Part of a small language model's weights.
Size: 8 layers, MLP 768 tanh GELU, vocabulary 4096, 4.05M parameters.
Architecture: learned positions, tied embeddings, capped logits.
Each number is 128 + 32 x the weight over its row's rms, rounded and kept within 0 to 255. Layers, rows and columns count from 0. Numbers have three digits each. The size before them is the row's rms in percent of the matrix's.

# v: layer 5 attention value, 128x192, rms 0.0799, rows 12-31, columns 0-191
# o: layer 5 attention output (transposed), 128x192, rms 0.0616, rows 12-31, columns 0-191
# q: layer 5 attention query, 128x192, rms 0.0739, rows 32-47, columns 0-191
# k: layer 5 attention key, 128x192, rms 0.0739, rows 32-47, columns 0-191
v12 115:109142088146056124109123167118133105123180232102139212148131141131185128053167133144098134132189136130136154144065170145132138094122074130124072139103131149111149153118153132128086158174084145104113043096088080057149117133104145178106112145100100139109097173128181128140082128130101143165071148171122132126145127109134108119147091219143127109170133086141167107136089145087112162103087129093075137134089155126135140169138156091108090145101156138129116131111121124122144165150081152094144066144167111099124182124067065084136113137087139140154088129191163171157143152132090078112
o12 105:073099130221115177147132135136117139211128168184186183174137076139128097141155086098110110142127107070134158132071105103075120105069128102070122205074098140172126110129156179105097113108156127098134125139128127133147152110128158124129141155109148122162101134137161089159125116144075152112051129077181152100049115120134103168161120170126156119134146102169204152022172124118110133154133090131098159148124171101133186121120162120096124109098111123059125099107107080143114143131112133147160143089111186112165110149090115155132116168126154190123114094190146139132101175124124118143
v13 115:141123182112111154063112113153133105077123122147106091152094155141174039104071118152151151128148144138132154168136088130124126092080158163092091105096109155191093105147125074127186165118185179111173115156148093068152147145142093165130090105120178195144149140125156152124173165091111108129102105113097142102145118152105182133139094163117090092149210142081125123103169190158127122142147133138096000111095133143144095128126162142142182124178119109124078137105165078071147120129092182114100101136178121120151130136102113096148182131119066069111157120154130157159117135137142090110
o13 107:102181116171104127177135173135060158105096160172146129192170116167151094079090038195165184102032106133118125146146111120169106165142124148091143167117046132127093115116099120132170157096154119120117094158142126092162136126145093133141124142108174162144134157179128143130106138115141144126166149079119155097140144165153127047101117115115128147131121139183111145137105129178134139100133119143063090169130111077154125255134144182128144156147151094118088086144159161133182086095088119100150097141155091082135125146031146109120119150147134144106106146115133105155115089105137163116
v14 108:142102061075150118105092136110169108122185150146114138134134126078134123090125061150177113092053148117134080096141093170160113143178151127140172117102106131149162122131109140123095089123123134077163134167064067191189082148160088114203102134148159169130133185173101165139114101179102170171107097143152094120113088139115083127115093134126028180162121101105121071123163163100135132141109110124103107127115122162114087103093155107184085122075117168220127144120134146107162036157188162144119103134110090127090153077108131118112121106108116163163162105107119133133158108126138136160
o14 098:129145102085083076167163106082175144125071175172162129140138202138175090075103106088074183132119122144165111165163142096138086119201134152094150152166156100120092083152139185148134113097132124109188119113097118105094094111139158160149115046156119149103182124092135155097132148180107150110104106136104089126118134144206144102127113132162110106138162139078127148137131131107088205129129153107139127127145151135042147086135118134171137132119085088085178116127167181142115085110093158128104122124102207119113162118130086116073132104126124132123094095076134045172086111121084172181
v15 110:159121130139156121092138123139077123123156136158106149098133149144123104200185139132140165112144137166152145076144122125171128162238107101100117163113087148099140084092145160143130131075115133090169119131158180107159106146125119102119157140124121141150161091140144135134164131171154127200155151152087108104135147094058163146094034121132111080157115086158083108064092082174208143106119069070143159119097090154148149162068172139100176106177170157127149140109109169047096052136160152079115142107089127110139123092153115153133152140116078123144169150143085156139072101133136174142
o15 100:129156100136067106100140195157168183130103112173141151108145171164129114191153141127140150131131125139070153167149125138152114167146123140143126098160093079096202179133168132143095090175137022129138159090108142136087106141126158115142134110135134094068138095130110169163112116115098098159065165155079146087156150114107183139092174117130033182112086150127094166147187139166125173198140100100081085157132131104199134123106100128129094123148108093090167109121123100101140173143125157180105109113146191148116139116195121117155121157176173126141176179105125114170101129071134147154
v16 120:162164157156116142115072135212113161145092151082113114131128072102150140189143119101127141097124138130108144082124102113148095104151077126089135129173163185109077117116155096140129120178126105131127083135105154154115091085154130112113191189083147120169114100107141122064169144111104155133091091210176151123069126113117131068170162157158111162187098147150163104160168157111144160186112184126097179106134158120158102123112082135153177134113159140195190165066109133109125077182107179120127169129140159057149146140126192092073135138159114100127116097156106119155116100099134060097
o16 104:113145158116113083098130169102096141156158218155166129129128094124163092163134143093146108143085121135109109151171137123145112194142171207123156149102204103077101157120180158116128169081121135167132042121124139103151182094161093107112150129082095175099107080149140198108112127077117100132065136196085147117099100103132137105164121130138111137176123130176156099100175233158139071157146126120131097124143158092148117148150067113103129128095103150171116181121104104143127088177125136146147194084164098090172130127178146113117103123106142118156123081108075113100117111131185084153
v17 117:102081122073092106153073143115130100152100107112097117096166166074159104119119080130127160128069078074122135073170142140118141166165180074135126136186094073135101152102145089133142131127063112153166113148145159116115132097101163138143123189166145132117193158119149099126121111102136116083113137096094152159115139153111181159122221126155164163152200136105152108087140163079168160109148052150162112142089170155096162145135193148129141135100194131167149124094141151099125128159126084127113133161129107093127094155174112168165075156043135135118132194150183154118088100125104058126
o17 102:084178146142106135147187094133130105164150131115133125120072161133076166141106111132121123060093116150135131106151125126126131107167089073125188101118079068116156187168141134151137136094078187111102140168185185135108145170063112075183068123164147162201109127115129089102147161081115100115130114104109137175185148054133181131158164118106138110115156128151126128095131135143171163122164129097076191180162116140065135097120059125173097158180107087112090133094105095133088089158130134136180115148123126153152140140143120062119119140160112138131140143150085122062070202153085113126
v18 115:191122104154110169129143120092130102084126113120163136103185121158104086094151098095071143102087104150138097166159175093118075150164137093177089207113141114150116103157128173129180123135095150074088197075176121182100090140089131092123149128138136089119138149106123084095149157149132120147151140119149108151119192110092137123196130152149102137125124137147125078137125089114095099109159111182171118124137129191133112193131144135193145143132123129210149109112095177151114085089116088155166103176147107039132132097091104114133198127084157031140178124119125136113120095162147117195
o18 101:149170138196179133107137090103206092113086226128113093095094134059100118163115134089100127126143157132145136136187145136104104092117171198145137167129064098081127092114082132102155088103150134137108099141121163131086097082014142093152086080147134151122114095150132090144128135023123058125145081096134139109146127135082131148115159126165128200119086128133106143150121099117109124108142114105126119096122173161177110124142112155153121120130176124141159149130093154163164140149131090077162157155145131136080139133136122077064175134104158125164120160164140107168132123130135054192
v19 112:146123171086084132162121083107087128106140138171099103127115082180133143130094089132145175101125140102135103120149077119150109107097130147161132164105057109116140140127132107177106156132123147120166146059158168101079144127155130070171102152147172084142162118152106176157119140161153134117049148129115129127119134145088157146095121146133133111125136083148113131107072132105134055131135138122173114110175175140113168119132111110088096123186097115119107134086078106110186113166087123188094160169210132194129110144189112100114110068216161142185159160200151106038134081116092159070
o19 099:111076102162099151138103118057134103120145149079106120142118136125157107145164108187119173138067131179153094190093117149158143116129196161161136165103094122132151112128116093167029133139070153147128137095127126137136099174158153065115077076127161106126151130141114106099073121110134172163088070121159046105115129159123141101175157127106125072104118182169099132146165141183176063148112189172180120131127049155155120118160086161098104109152116072062128149109111151141111165114104144130135171159117147097162148108135143131119101130145153102139165151111182149125154160093068052111
v20 116:086127097112102128144162153134088117157121170104110176136109131146132088093110093089148109098083111094086110182158096152097148126134150162174117140081118069165098145120099169118116160145089161157144125144168146134118093141088123181092152093148150133112107137121120097110118177118122195174105116131180112165117134180194102194133166116131160137080133168090159071119140061161154132154175208102114156176113102091084148106108128163169121094068141134085169140095144082101175150114185171107112102109097118132090097187128153102108147179107193101148076095161101192064105116088132181176
o20 102:155048108126154076078129149122113109142125129144141127110127123142128078130092094107086123123110137117142143142184094120079065171169102093174194112174154098177124157129123073096161092076146150071100150146132111130164139123122122183128130114125106206184118142098105115103185105119185171121148101088174121106096123151098146120167164086148171135148100127073117134109102168120114144210124139088074158095133122091153084124134187090179084102097114163083056167144127122145166180134154112091130125192122120105112174124167189071105162160178113087123112153169094143141145174090083129108
v21 113:164152167149159100132107155135126169164097102111152117067145110114146155116161064123108142145156127160119124124146115082141107137091095127102115131117185083156084152092090116081076169089207169109135099099140113158098128142112166110118131117203149105124149146109113123154111133125123140138156128087167107068077141115161130146142091147105166185081240109159141081101102148118202131163117116119119102168121093108134104108170075170082101219127092167070162128109171131116087116179155096145150075105131104134162107144118136159094148145073194105142181145120030142126142135078095151117
o21 101:149102138153143125067148137111110070164124081124164122141137142133157119112080136158162062121110116082090165135099111152151137152149139110130140079144138152115091181110096069154119122104145138160135094107136030157163140087060098080132153176181133128167150120145132138104163125112129133138218112104125133100120149140141140155112198110105075081125148129143112148139127076123140124117146057115095116088160112079150124088155058154088165176153152195081214169070113075124117126089070154151131110147144166150151205172153115159112114098137139122170156176141119145171073116120110194160
v22 111:128144140057077146134133136132144087107127161056130114140131076137111180065136106144124189148150122164136121096130144139113135105119128099102146127139145151193129164089142135085192064150197119101152173156048103107106107121093048132127136089185121104105134116161104132120077151068138141149152132084123124130136115125084123125162148103190110108117069181097208098119144133106123128176163063132164137130086104096192142136142138086193197126116123155121191116125127143198152119089193146124110124133097147096162125073126144127131149208118135152192151120146111117135128076120179111165
o22 097:079151112089121189074131111108163103079189174102146106126156121149137140131129133040129160125111166103079076152127066121150125121117099087119147136143146019141115143126116162084217155131080157124131166122128094186114135144127180119095149153157138107155100141091095150084120125115164136108077139138105090126136123133122077101090140123176099156072153136205150102134080097111119119112194110115129152102123173143167157111106107107128165136164175143072071132084197194125192115106131152107083134135126103173147089076132143147104151148117147149156186140095129093109089086142177168157
v23 115:121120106159181161142107114105110116112058115120172140145107138162149120120112185140153096115122162100136143178155145188088157142101078128170164144085137167105116131169116184165077120100108098087142132133114158150110154161157093112138140136134172116105126148049183211165130159104126079158095198155103150150123088093167139110176120091174171183111134070099154128106097161135068132105125186104121141178128125128118110100130133132097113138145086079172165157102147068125045105101094117125141117178126088136150138077188133101186133150055202124105165139153140148143066147169092116088
o23 101:159197136118134134092088101170082168117108121155116141129112168152168162167143102105128088119131136148182179102136094118106137134115139136198114083121080192123082134110141119077104087113098125120171116129121165121159137143151151179129108162172110164113118146084122161098115102121114101126137109116140137163078106099098147103124175129157189142147090098149168151147134119082006081096167091162136135140154122145120128194143113130130184148155089146145131174161123186205109119175133235108153111131148104119105145103098101136158135195090143129074161189172179140177113191094127125084
v24 120:122086075134168129091122140091178115144150163107145126046102147150074180163096087155075138144200137152118122113164113120122175132131156139110126160167172141115078182128150137146143136192120111121098189070156091088161168073153136077203174093156163168115125064094108183115076130151129153069120155128125170151138170102085104146145066168085075100189097184136130139117073112129099111130148090177154157168095116132139164125132114086120140101146128115169157103150120109100117114157062118053115127140169139141085163124110130123145161121194198161088133122109121165146130155135124140133
o24 110:083101074131143193137107092137097170108106114074059200114149083146121081141148080156143082134065119159122093113082157148097157093090142163118080138105165077146121125131122131077125103138112121131137126166118129133114135081127170108139180085126152123091121128059095156155122169187150075136172105188161112167090183080119192144152079138134104107145119130109076122140096135188102144154147134129136136137144163186134134142192124083133103158193112102162206175155195104151114174099139135129102147126070163102109086088085138107148124085148157185177112124166084124156121144128145088097
v25 115:137134122107100083044144149111096176140152083176140088118078138126184183165129146172145097185124105138075143147184101103103123083160129113130100137101160083132193093116121127101175146134139117180160161125069104103129158108076142141142120076138140125156136107072154129100077132084152122106125112100178133103173142131115100134165133196184136173127153186084178130097153098156123145122129151138124186136160152134057055157123142151187123158106125136106159109091154104061117129111172141193058123146113136087174147138134085129185148090147060122094129132185147128112149145084133195114
o25 106:166149140145107138113155184120101144148114084080084118102139113122141118142122094086122159141073096142135056132140113095145134116112134143106148080100122130142171166171119136142174143176084115063062107142128165109168142142137136053161123133078064108088154142098131159104175111126151190113131161048174113163136062112114102087090152150102118141157181107074060113103147126112145183082194128098124156138176106087173118102153139165060109192140161132193169126182139162154186117136155078128124122154070107115188136119154142155119101152115142124126085101196167096151147130138095155121
v26 113:146159155143163077143199124111199133176126157103144148105139102093146153120097126135121089134103102111131098107121152114112166137209094070120157139142064164118103178120108144146164148062202107144099087188089106051114093153160097096136154098204093129115126156171131120202142144136117099086117118132131192132147120136121090164129130095163178135156119145098154131161097164092162131155198100164124131100087124181177119122093129148120125173100060087131159089175125131105151096096124155051082118109082124081086120123130113124124177132116169097118142161107163108115089154140191063135
o26 102:125133092118123125096097131119223091136093081104116118149161113164111177086072077101149130111167108122086130138143076121139160194170159097130082082069064135157086189091143130075130108079149152177099164119167140115130167106123129173129132118089104097176132150131090173162101088169157102163072120178155107176061145038096131159091119135129143161108150160106136139142088162173139143099078148120097086161140117195154095081109181134095108168144140096135082149118138136191137076155068074131106120118124169139164132107092091132090098125137103113126178122131120127128117134175123159168
v27 111:157138056087118089138159094119124115146177126121094080078185154103092125115096118134142148136077196109118152115127118170138136152100177145099129143134186130146044138167129160054153130162176154140136155141117118177119185158117194133097151155122181132169139146098104164062157125120171102188121064147146173126155099117077138098148107119142133083105085105127096175084082123117120166059137097161083104170120181169120100122136085082163128181057104122145108129118085104168145124140210090122129121132113120150148125117080179083192128095130152152108074179115121130128103087120141140149
o27 103:141137154157195125161075094152162125142110118100185104117113100133098152146110149116194162104066099150058130144129133155115127088184119152102138204124127187151124154167137124117195120158118167127168160137111124057125142028157154107116150140130130180092128146138130090085154065172108131161148089120123127138139167093132162135085156130134128140155098099074121122087162116127174162102204139122167149082077154166065157079137092175134129068107143155109154176090099149183143147091166132155124095121180082111183078100061138064151124110136125139111152144084128132131170111143121088121
v28 118:119204158150127071133062146150094108131090102176140093178121086111160126114117082155130070133164079120145126177078131165150170156088164118113154183109132175120144122124154117102125126105081103134100101158161116152116150162167151062155110117077155178186094094120155150122116143115165087141135192185162122122106141108142185153119102124100191078064164113126105100077123113158165119103095103167073129147142083177131125133173096134023141152128087082093108114102128088167128141141148111175095183116076115120180160170168145122127141099122164148124087114131102153102112159075080160165
o28 105:074173157148148071128096144159141117084132094157118170151149185119165132143108107135127073138121079115134133121147112111156111127133081112058093126200150166148113134145118152120161138136117121120091116173143122147167101116136200103244158164122114137115120119132166093115143075090109133177119150154098127088074077081134148202118154114123127121149166146142102121112075099074108064159122148177079094068103088147137143166145120185126139111101169108069176091127118096163144145132143133122107081145167037173160165116191122153154121075150148115137139220138109155126143163161128128086
v29 120:127138119093149060151135171160110103154157129126086063129135089127101152158063159160200103083148148132172136171132173127121059148106130095131188151157125157127137177073153126092137096111105131179090131137127137134107173108093067116093097163136122169055146134114096140079124132137087163117093078094123080151143099116173150128146101148188124163120112162098090091167099184118122087140146219101072136176125170131112078102124117111082120139138142089131137135148108183086075087089178194104122104185142173155103131087114145146095144094108111075142168100178188158146110091134133116121
o29 102:139127138103151121117150107124159140148104088114160062189141143110132043162105126137139062104170047089122100144166124160139122160158139102122079141156119108155118097131086155088130152106140127130143121085154156105175195134219126099061079101107147074146137112122080168075137115134086187096118144165106134152127117125075131134064127128129158101082149124146130114122095114122109040110150133125111131109141140140142107163161160099138095136087131138132174155155118165121126127071206123135208191158122135146096161108126114158094210150131155150117069085082182112144134126140043083110
v30 109:089157116091189165098114153075081138162142094127164137086131105036164151113099149057159155108114158179204097114132125150152120123097188138145104179133163120146136158121095164135104087145124199125100109130140112133171097116193110156132147170124086119091127137097124151069127097133087161147130153147103122092111141139135123071145166144137129137148159153172143146067156159078132156178122094147030132117118110123188097135119118162154094096088164114135153195104142166099124105084101060081139085168127085071116105124123108130120196124139156159164128121144111131100157109069041137152
o30 097:101180075149107137134160134117074133073137143152223108149102113136100128160128121170115113149174114176119150131122131142072045160201193115075140109101152080143138187153076121083110163130120147188109125145112102151159161159111165127168207091177104107124135192110154107113109120144135141146115118093127129118144156108133091123184112155170123178146091104102113152116137151102082135119086082123139129072105119127137045091114109111148211100130082144124134146073123111150141069084128151121160090120103134071142058154161103104084179087107181175156090128135158120133096110143103170107
v31 114:114093167113153081098126042109116169114096156113117080122075088141156127092151157113149137157146179094130121094159133111114134080049100048146135134129217094099174113082151129160129145123127061121127122131186133181150123154086191100090040093112133078165203139079183121084148136130124109083148167128091138106125144077111150175128141134094158113135134082113174155151151138140118154153161121089113148108126163166156111126133127165126096166174179147132176081104095165119127112138097087159098166084166123170188103155113079060149182149107120157085122117105152108143113138138115142114
o31 100:095121144137171146080109134098128095129152125105103100063150128200141129154150092171078090176151160064127098161152102113115099072127156103103104099122162119134099072115134102107172139180123109153111104078200147145105100133102131087101056172134117141091177059176133128162127098075110154101130180130128171162212102086088166137154128135146119073145159154093101178138173107155090128087151040124132087143134106131126137120135082180114163137061148151118073129135107094113137072154088176085139116087097103099149095144102113120178074119162121163116158112156182168127122111134092135090
q32 105:139192132170116058147025083101095091102082119131118126141148142189143128109096110129185133123078165073138126068092106085187106112121173116158156140125070122130124149084154109096123106114131146072060142052144093155163141198148063137185177138120117050127143091134143118168138065158146136135176062109147084128080133125123139094153070116102117097205144169119117126123179119185112126122158091156152131086073106115135167136137126139127126124167138135102207123155144132153112120127078125160130184139135155122141121136124124172162102105072153123104156125173125141132121176135137113137
k32 099:112175105118071111124131098147128098151073132160130115120151113125118152105143175076165123095046141043107141117131136132114092151067100143157129138118182159153130122082143071072124130096112099091124132040119131109118149129188098107153083077103117128119128167106082145125112110144156158198145068073170134098116170063131191125159067187160101123115174163126123165119200082160104200126081084154145176112101106159103168107125148135151130095116122141075150182156078139191149100161135142083136125185133140120131105172089156155113103119151139126116140144180151137120120191149129117091
q33 094:114138126134132112150115064218075112133111248139126122169145109071080184133124081166119152086154185137194156127138147109130159120149083130092110167105135164078119163100088174113125156168120111104147144128107129114125162159124090126173134165180115156148157142133128079127112126150184111203094097055153129124128149103160108115163125141157146174129166134164130121135084115116176145159163134068098102137110131133176131093105087054101128102122103152179108165137091083110059081104138179105139093141192105154087125137080142115159143104043086129109111130133117129170109093135090149118
k33 091:145104151089103148115103101127086123078129177108085162110096082112101136150137080161171164133090152117145129093057128123102085174109091157177142088113187131090114121133164090151156128120138062139111166125108111156135110128071128147186164128204111155228134136107138141116194182118119128112161156139093198124117124127145131163135151135150164173140098144148089112085145082102162059118152147079147110064103219143102137178100117171177127178111077136097133072122104066126173117171123108116138127075150108160135092125127117103122166100096136163050155093182122153132143145148132149152
q34 093:176154141136169127220120143090152197141133170118125170116107177089093151133130135161168117133117079108130133098140163123092126122148115120117085096123107160140159102107082108182131151145107097159127116157066186157132153110117138106098084120157115113091053090139131105114133108117103145160061147080108114082126120076156097130080089144172081155092229099158126135178126088046135103131143120088133135134089031158130141113146105147071153147110148135128109173115110084173162140132188106177100116102114123150197110132143113149091064153127150136122116077152196126091182098093119135161
k34 096:143119105077096136093145123140206148172118168122043121125180177123102123101111123155115163116121142220142131125112123143090176125146112138083122161113137201100166109160162179158105124171149125202119098201093154141139109100122153147102097206183160080162112144126177119091125140137144114146086116160122138167093138102145123198131167136119106172057088071208161103146120078115130126107079154136099107113056098122120122134163110099093135133160087110099084109139121117142106121097174103097133130056117101133114152120130072165098148166126125146172109135108138128165119103209170106101
q35 096:133145138086090099134127167132115120060166102129045124106113174134177076088143163152098096133156039177164112065133164157142122190134089158156100130104167147124120142148106168124094150162115147131059144078141121111160083134117119123092138099111116174089183119101167135152128168140078158098118124218097120155098100169137155128169097100122123128110059146123147080100110168125152101034184111145155168116153102108111197084101085228138110116174154120101177122131162152115147085131097132134132149150073159092120130086140079125138110084127114095141130118082107148133125117172148127109
k35 094:109154059100114157095068159110152148112132097147136113060150121136159142148087096106093128124195191149098066081182136122091144094055129151141107125158137118163095140160154113189160119100155139143148089150178175183145096182144157081113162182090081100119058156130152099020104140128095113109145106104113107114112059187112109104124064111146123130160101107140174173115120154125179148105136126163149154188111163135149122099135161128118146169139114157126121121194100206098135148130129118099155166202117138159141122160143098133118128110123137115123156137084143147097102197105189129145
q36 092:122148189116095112073131163167144170114119115138154113121111084068066153169163123109163131120183132039065116153118142114127116117163172099157096095135109171128057060139120138096130154063099051115090097085162147134129139119152142098141140081083142130089126137132087090144129116088086153109173088142119099109094161153169115127122098134174128111136141122090091168160207158141129170117159067151144136147060101111159140115155129077101158142177137144130101123151113161123132104188139156125105142151151120126123058146123197116106076132106171121203096139095163154089084177113138178067
k36 093:170172075134130123104191140089131120117122186096152105111102153115050164103195122094150088182097115113143185124152119178111138112134175146092132142153141103149138121084131099120169167155111081160139118203108146105131149164118112143134097141147093123139106150145120117177113157120193071175148125153149170146106131151165078117179086089109056114073165133081123131180165124158148065187125197133152111121182080131158119124131115094099204140165108128199155141121117139079143113129085170131139125129106044123185077075139148100088135135081137086159122150136144153098115139149168149081
q37 106:084097132113072159173137079172115071153176135127089116077119180131160146171140187171165092139148128157146113117087124115130124132142128176164181102123168149115131109091083131110180165169120182142145176166178089183131093117144138159113196179210107164147115111121107168123071170109063112075084125144167094140126055095098114133136158181011113118109128152160124090073153151120123122061120127128082134123201092104149101171124083106102134110138112145164115118143157142154122126119147168162127135114120113167122121108168116119123096127155149169097142128163133063097180153120113110158
k37 094:127170161162080120133156118122109048139165092113091159129106163149168050097075166152100087104103113130068057138119173128137161137066148191112114122166081118132160157129083180150172171114186072161170141107163178139116089106137144199129094171126098128155135139100137122122088153149147148074101138120139155135103106099107150164106110097181145127118143125161126133164159111177060120074099091125106129140172129131158119155163123091161141116120047125106139123129178165167092136185155118064082133120160112108138172139110158050118085057119129166136195151100138143100124117121122095100
q38 090:165161146173098101119133090126150130141104199081179100126143122071141147123150121135153146104092119128096119156082160099119141141169099120068172151166092203125122148105175119094060134139116117118109121072151107092112139112073085160163142215132147104106143131125138178073118113090180170159133136162129172130142140175161147130127122141141171115062137163067143155161175089082087136148107107184169179153187035094113097154134103127069082134095120108118091146095105096149066132135108134112142094102111122133156197128124136164132130130176159157197119171125168144075147132165074149145
k38 089:101145151092138126099107160112192142152090092122166183111147129158119157186120150142138114137093115096129154136088149118089131199180190147083138140112112122179138109079112120149085145094162107067124158074118138133136123167136170136127096133162126111128110114129126185132185081138114156167103154114117123092151145171165150182077091074093076151067175112167165111144175045148077090138166162100161079061115104104135090107184117130163138184095113179133107119106104151113121081149141146128095098134115126085110090140182140122172202152101160114094129120099160154058170123122164203102
q39 098:125119121139109118090088126097100126128108144087118133138163089151171113162079109139126156168121123191121092118140109191119133067162163092111164122164146139124157126186146096146149129071124173155068092121128144195085121080100112157150172115143093091147150137141158107113136165059109150200112090111119120101224180123123109105146078110096138135155153098138102114154126106166153143138122136051126105165102066194121134103174088126121196086155094184138115085154190142092171156084071107146131154095129058141085135102199088117167111168135125122127103145098128157076132122170105101073
k39 097:088144084108150138138134139071119133151115140094089085114063153175191109042122152106217172136135152088154105193183194191119104136135086183130187138147184115160149152115127154112135135110130169126106110156104087136125133100124111149135107128109127132188138098134119114140101144115101118109149138151169108162176091099136130149073133070086130128084131169117173093149145140151125087117124096134148164105169132141091174119150085170159111121133174167124102149137126067146128077169117123153154145116108160121103023147072066164132099099171128101101149080101146072135081110150113075056
q40 093:113146086160107193151167085124092087171105112182126133147099112115142142127094114178151150119152053102077128145100135095104086151141153138150127115148165122109108141133103144174120109134131118103149149137165100099094191130101122137108089130073091076195149101095115082111176168105136120145185073141118104120093122110139166170157095168188149123048179168097183123120152121072126136170161069085157104102115128063068099151112117129069131084131140133064092180151148155129148101132079150127127102100129180141095182094056156086081110133101112205167117116108127096141136166127136070112
k40 093:068097178152142182175158156130121193133057114113140194137137154099121184127157056170154163077097127103100106119111165096093140174103139069076096118151149142153154109148132122132158162067129128060141081161072141161105140165124106105122095119123145150114140136049077143081117161118142112128097090149111088092149189199111154161168087146145108159117130116126144102146106112162133144225055104075126111133115173090176169111152120098134142142121131141162126154185126083164152151149160104122093135089145086121108134079108155090141142101155154191142119114145117118066066154149110129127
q41 097:124086089150176122136109129144144099177158077118160120147082159142204091112148057102090083158153108128119147143092082066144140131079125061122107070135073140075137148132151161127116102129157129128105146097094144169134079059119139116128099075087098173123143109107206126124135119135169144135107107121119173176166090080144143133078152133151122085194156164221092122141212178128134055106144094130124141100151135146132170082143114099112101104106138154133107161077123132132120141111137190146082099165117138127203139157138121114062095155121161121140155120079158104151080153158084148162
k41 094:147053123103112154127144118137146190132154110154149162122133166116095134148091105171133108081130145222126086121176128097110129131043176113149175118147109104185186079138155070114191115143150114129139217137120090103154124127143108107097203140198114146118130141126157106157109103182091101122088079133146140158101157079087128106114118156102111116135157109094128163150142126129152179155112142155119150094196096139149146114132087199165052146146108127175193157084090082142122166090105082131158110163083140096147155126120070113142162124143087071147111103163136171117089175122097161122
q42 093:096106160091119091151088136133083128106132139114103158104159100131121075091076133093188128187081092097112154106188135087125126113084094157154132122109103124093103156163174096092086128157121075120054072081179169176156128137101131064142117143129173140115165105169113160171135144140147084159106180120147113150123136115171137067107133143183134179121140167135113159074151130094134157126161123145047102131160174119141099118124120122090138139156057078167207106130176108094117167131095125160163167097093122070162102176111117165118147085143173119125194055116135101090105177113152105105
k42 089:157162115151094107059099182158135104136121140117031109126178224139112112094179079099123126148078104125162127107145183167139102059110141163088141130110160120109145122100154150097106095107187115078181104050130113079103107135109122151142105077098147127085128144139185129162111102151167101091115080092113103110141116154169118142130158123140110142159072118146116147119131138188107107167124092148129099105188136099155194177110140167158097160161117097111182144159144125083129082069105105164132102125065140166123146188152097074139122103147123129086153133124176096135094124117198167183
q43 100:180112048118106103139157136087174092122110150118123097102154104118135102106166143118106092163127151156122105182218114140125130147184177137112152125123179087120106155074123087081134117100122104196100099110125124132180140128135196130119105116119113182020144136116111106141153159167156055127126196139155131144093188120145113108051137138095133058138131183080070124112073137149139146111158154085113151124117104111149133186123120112153189134147128166144080093101085131083132120150071124152180108100130095165191108100061143079103152127126110099136125118147129169150125114138157192091
k43 094:199086157106140065148091103081111116113115139133121092081193159128103073138173168079069144104160179122145168111146090160129106103136070138095147104086111164177133162100092120106156126154111109162109107148118144179187152129118136166161169090106133145100150156120171114172081139103042100074110142166140142149088148120139132100117105157088078120117123085142125123110105140141133138079156143125069105124164164163183105115099131168101152138116142191130115092122167101137179103177122124234129139143135097066133106147129130141112097131080201084150093178182110119120137169154184163181
q44 103:112165173219169155111142131191179096152135150171139098080138197151119099076148159138151095155138157134099096132138129119124119064080150175134123103128161061151132133147139090149124089194120116129102167092121102137092077166189089131121141186080169090085158143138096147107163105133156132165146145042120126132121194169136130144051091108125123142094091098118143135153130151198133221137101116161113150131104138103142056174085092151147099097141164162098141101105135142197106113125127145116114122146136130129082176139139211161129127150132170099122167135082108135082156105151139140153
k44 102:135121154159147142076122167129158157123083069142159103116151107112133180076169151154105176169065097129088108173120126136136133098175137127108145145140133089080112098096171115134156181096094120150081165132160190125111181141113125155136125183092108073109139178167095114156089087087143179146161177117104117108092199141157120139089120115191081073175113105108118163188156176219096148145105131163086157141091129133150065139135163100168111129123130121174135054102053154167126145127160118135103154136187092131148117128115183165163072145132176150096127075122125121144150086120159101155
q45 094:100095122130146118186184179098149103099120147089152108181111177060137116152117121219131088098141124113102077149153052166164138107157179100174063080145125139128127135170103087176155125133161172108184113125154082158094119146145086115168134126125107158106079063140147083091153113085093131095117141120162115092124071133044155115095143047197113149138160185104155135155159148115145130130090144157120137105122102103148126161203141140190079158140116104151147124090062124113158165180173126111162101149129149109135160110107150140134156156124087122155084123125140196152104103105122110107
k45 095:147069089069200108091097122155165141110137115121132152127132149148133180158158096180107090118166184110136158165160110112067143110181078097149133152109091120083204034152116144078103167077173128150137123159118141128115154076160132161142193119127120115088128143107124151148146172161055112095132116152109169153173082084116132139175125164148153115130112082159108150142157088118065093034106110114140113117170113108134109135113118084126153060110104119162079191087077127145107143109104145132111170173159137126099079164094125133123098146120106104139056162120111123188149101110085105149
q46 102:122155118087044132125145078135094130101148142152121097159117158195135127130042121152158132125153140187114118115045115125137129127066134151126113123107124146138084129147116205096131105125124172160155138090162161187170108082133147083095078152161148105143118157123153200119136077122110125130085094108111095167085070078103110121082145135105183143160075100116155120099024114074116184170103157160124117071118116124155140110121150188115115123149164149130145148138210137117150115171130112099133128096049120120137173142173130100138121092213117116102155137120143148110133153154133126208
k46 101:098116160108082120141141087142034133126122077161111103111096154157155128136172119112158127169155094077140072095093132088077129134121143149097111181169114145146138121131131159108102156054160143032126124151124112103159076150130133096139092106133147146120151134149074075159121103126103155164147120118053092136071102073157114157143117090156113170168081146104125176164158134089106114114148080167182127159093125134088136056113143181143075121127132208128136117160146211173110090147126130146098112137083144153111185107141141113097144096139124069136122123087158220167087129143151123072
q47 094:088137105147157084074125123094144139113130202181147096077179170078158094127106136168182108156146136116156105125119124144093146164166119134146089084124069102129126140126104145112125150220149165153111153089022165143114132083155105113085115159146169092084092106104133136082145118135181136097130048158134102143185155128049168187131154063159151114066104140145144118082164095189158124073128137097150118146185068131102085130155153091082116123170128134083129143079145122137133153166117093096146104083160114087132127119075134112126120135140145133156161102101156165164159172149147108109
k47 092:135144114164143077085083128161183129130088161120183109109118186087135084134089095134174108126145090120087077098126142120106125135170131128118118110148143102180142046074109187153164175118129096084138113127175120114153163099153132152149148153140129106109101079044101156129096150114170156132181145130079139132095130136060148126100090117133126160123071145159115159171116104123156191115141145084180101142161130087146116149117125197134127134100127175067067117092073093121181159136115120095192134130089148077073160185087169144094125141104150115171155103144152115122143148171119055208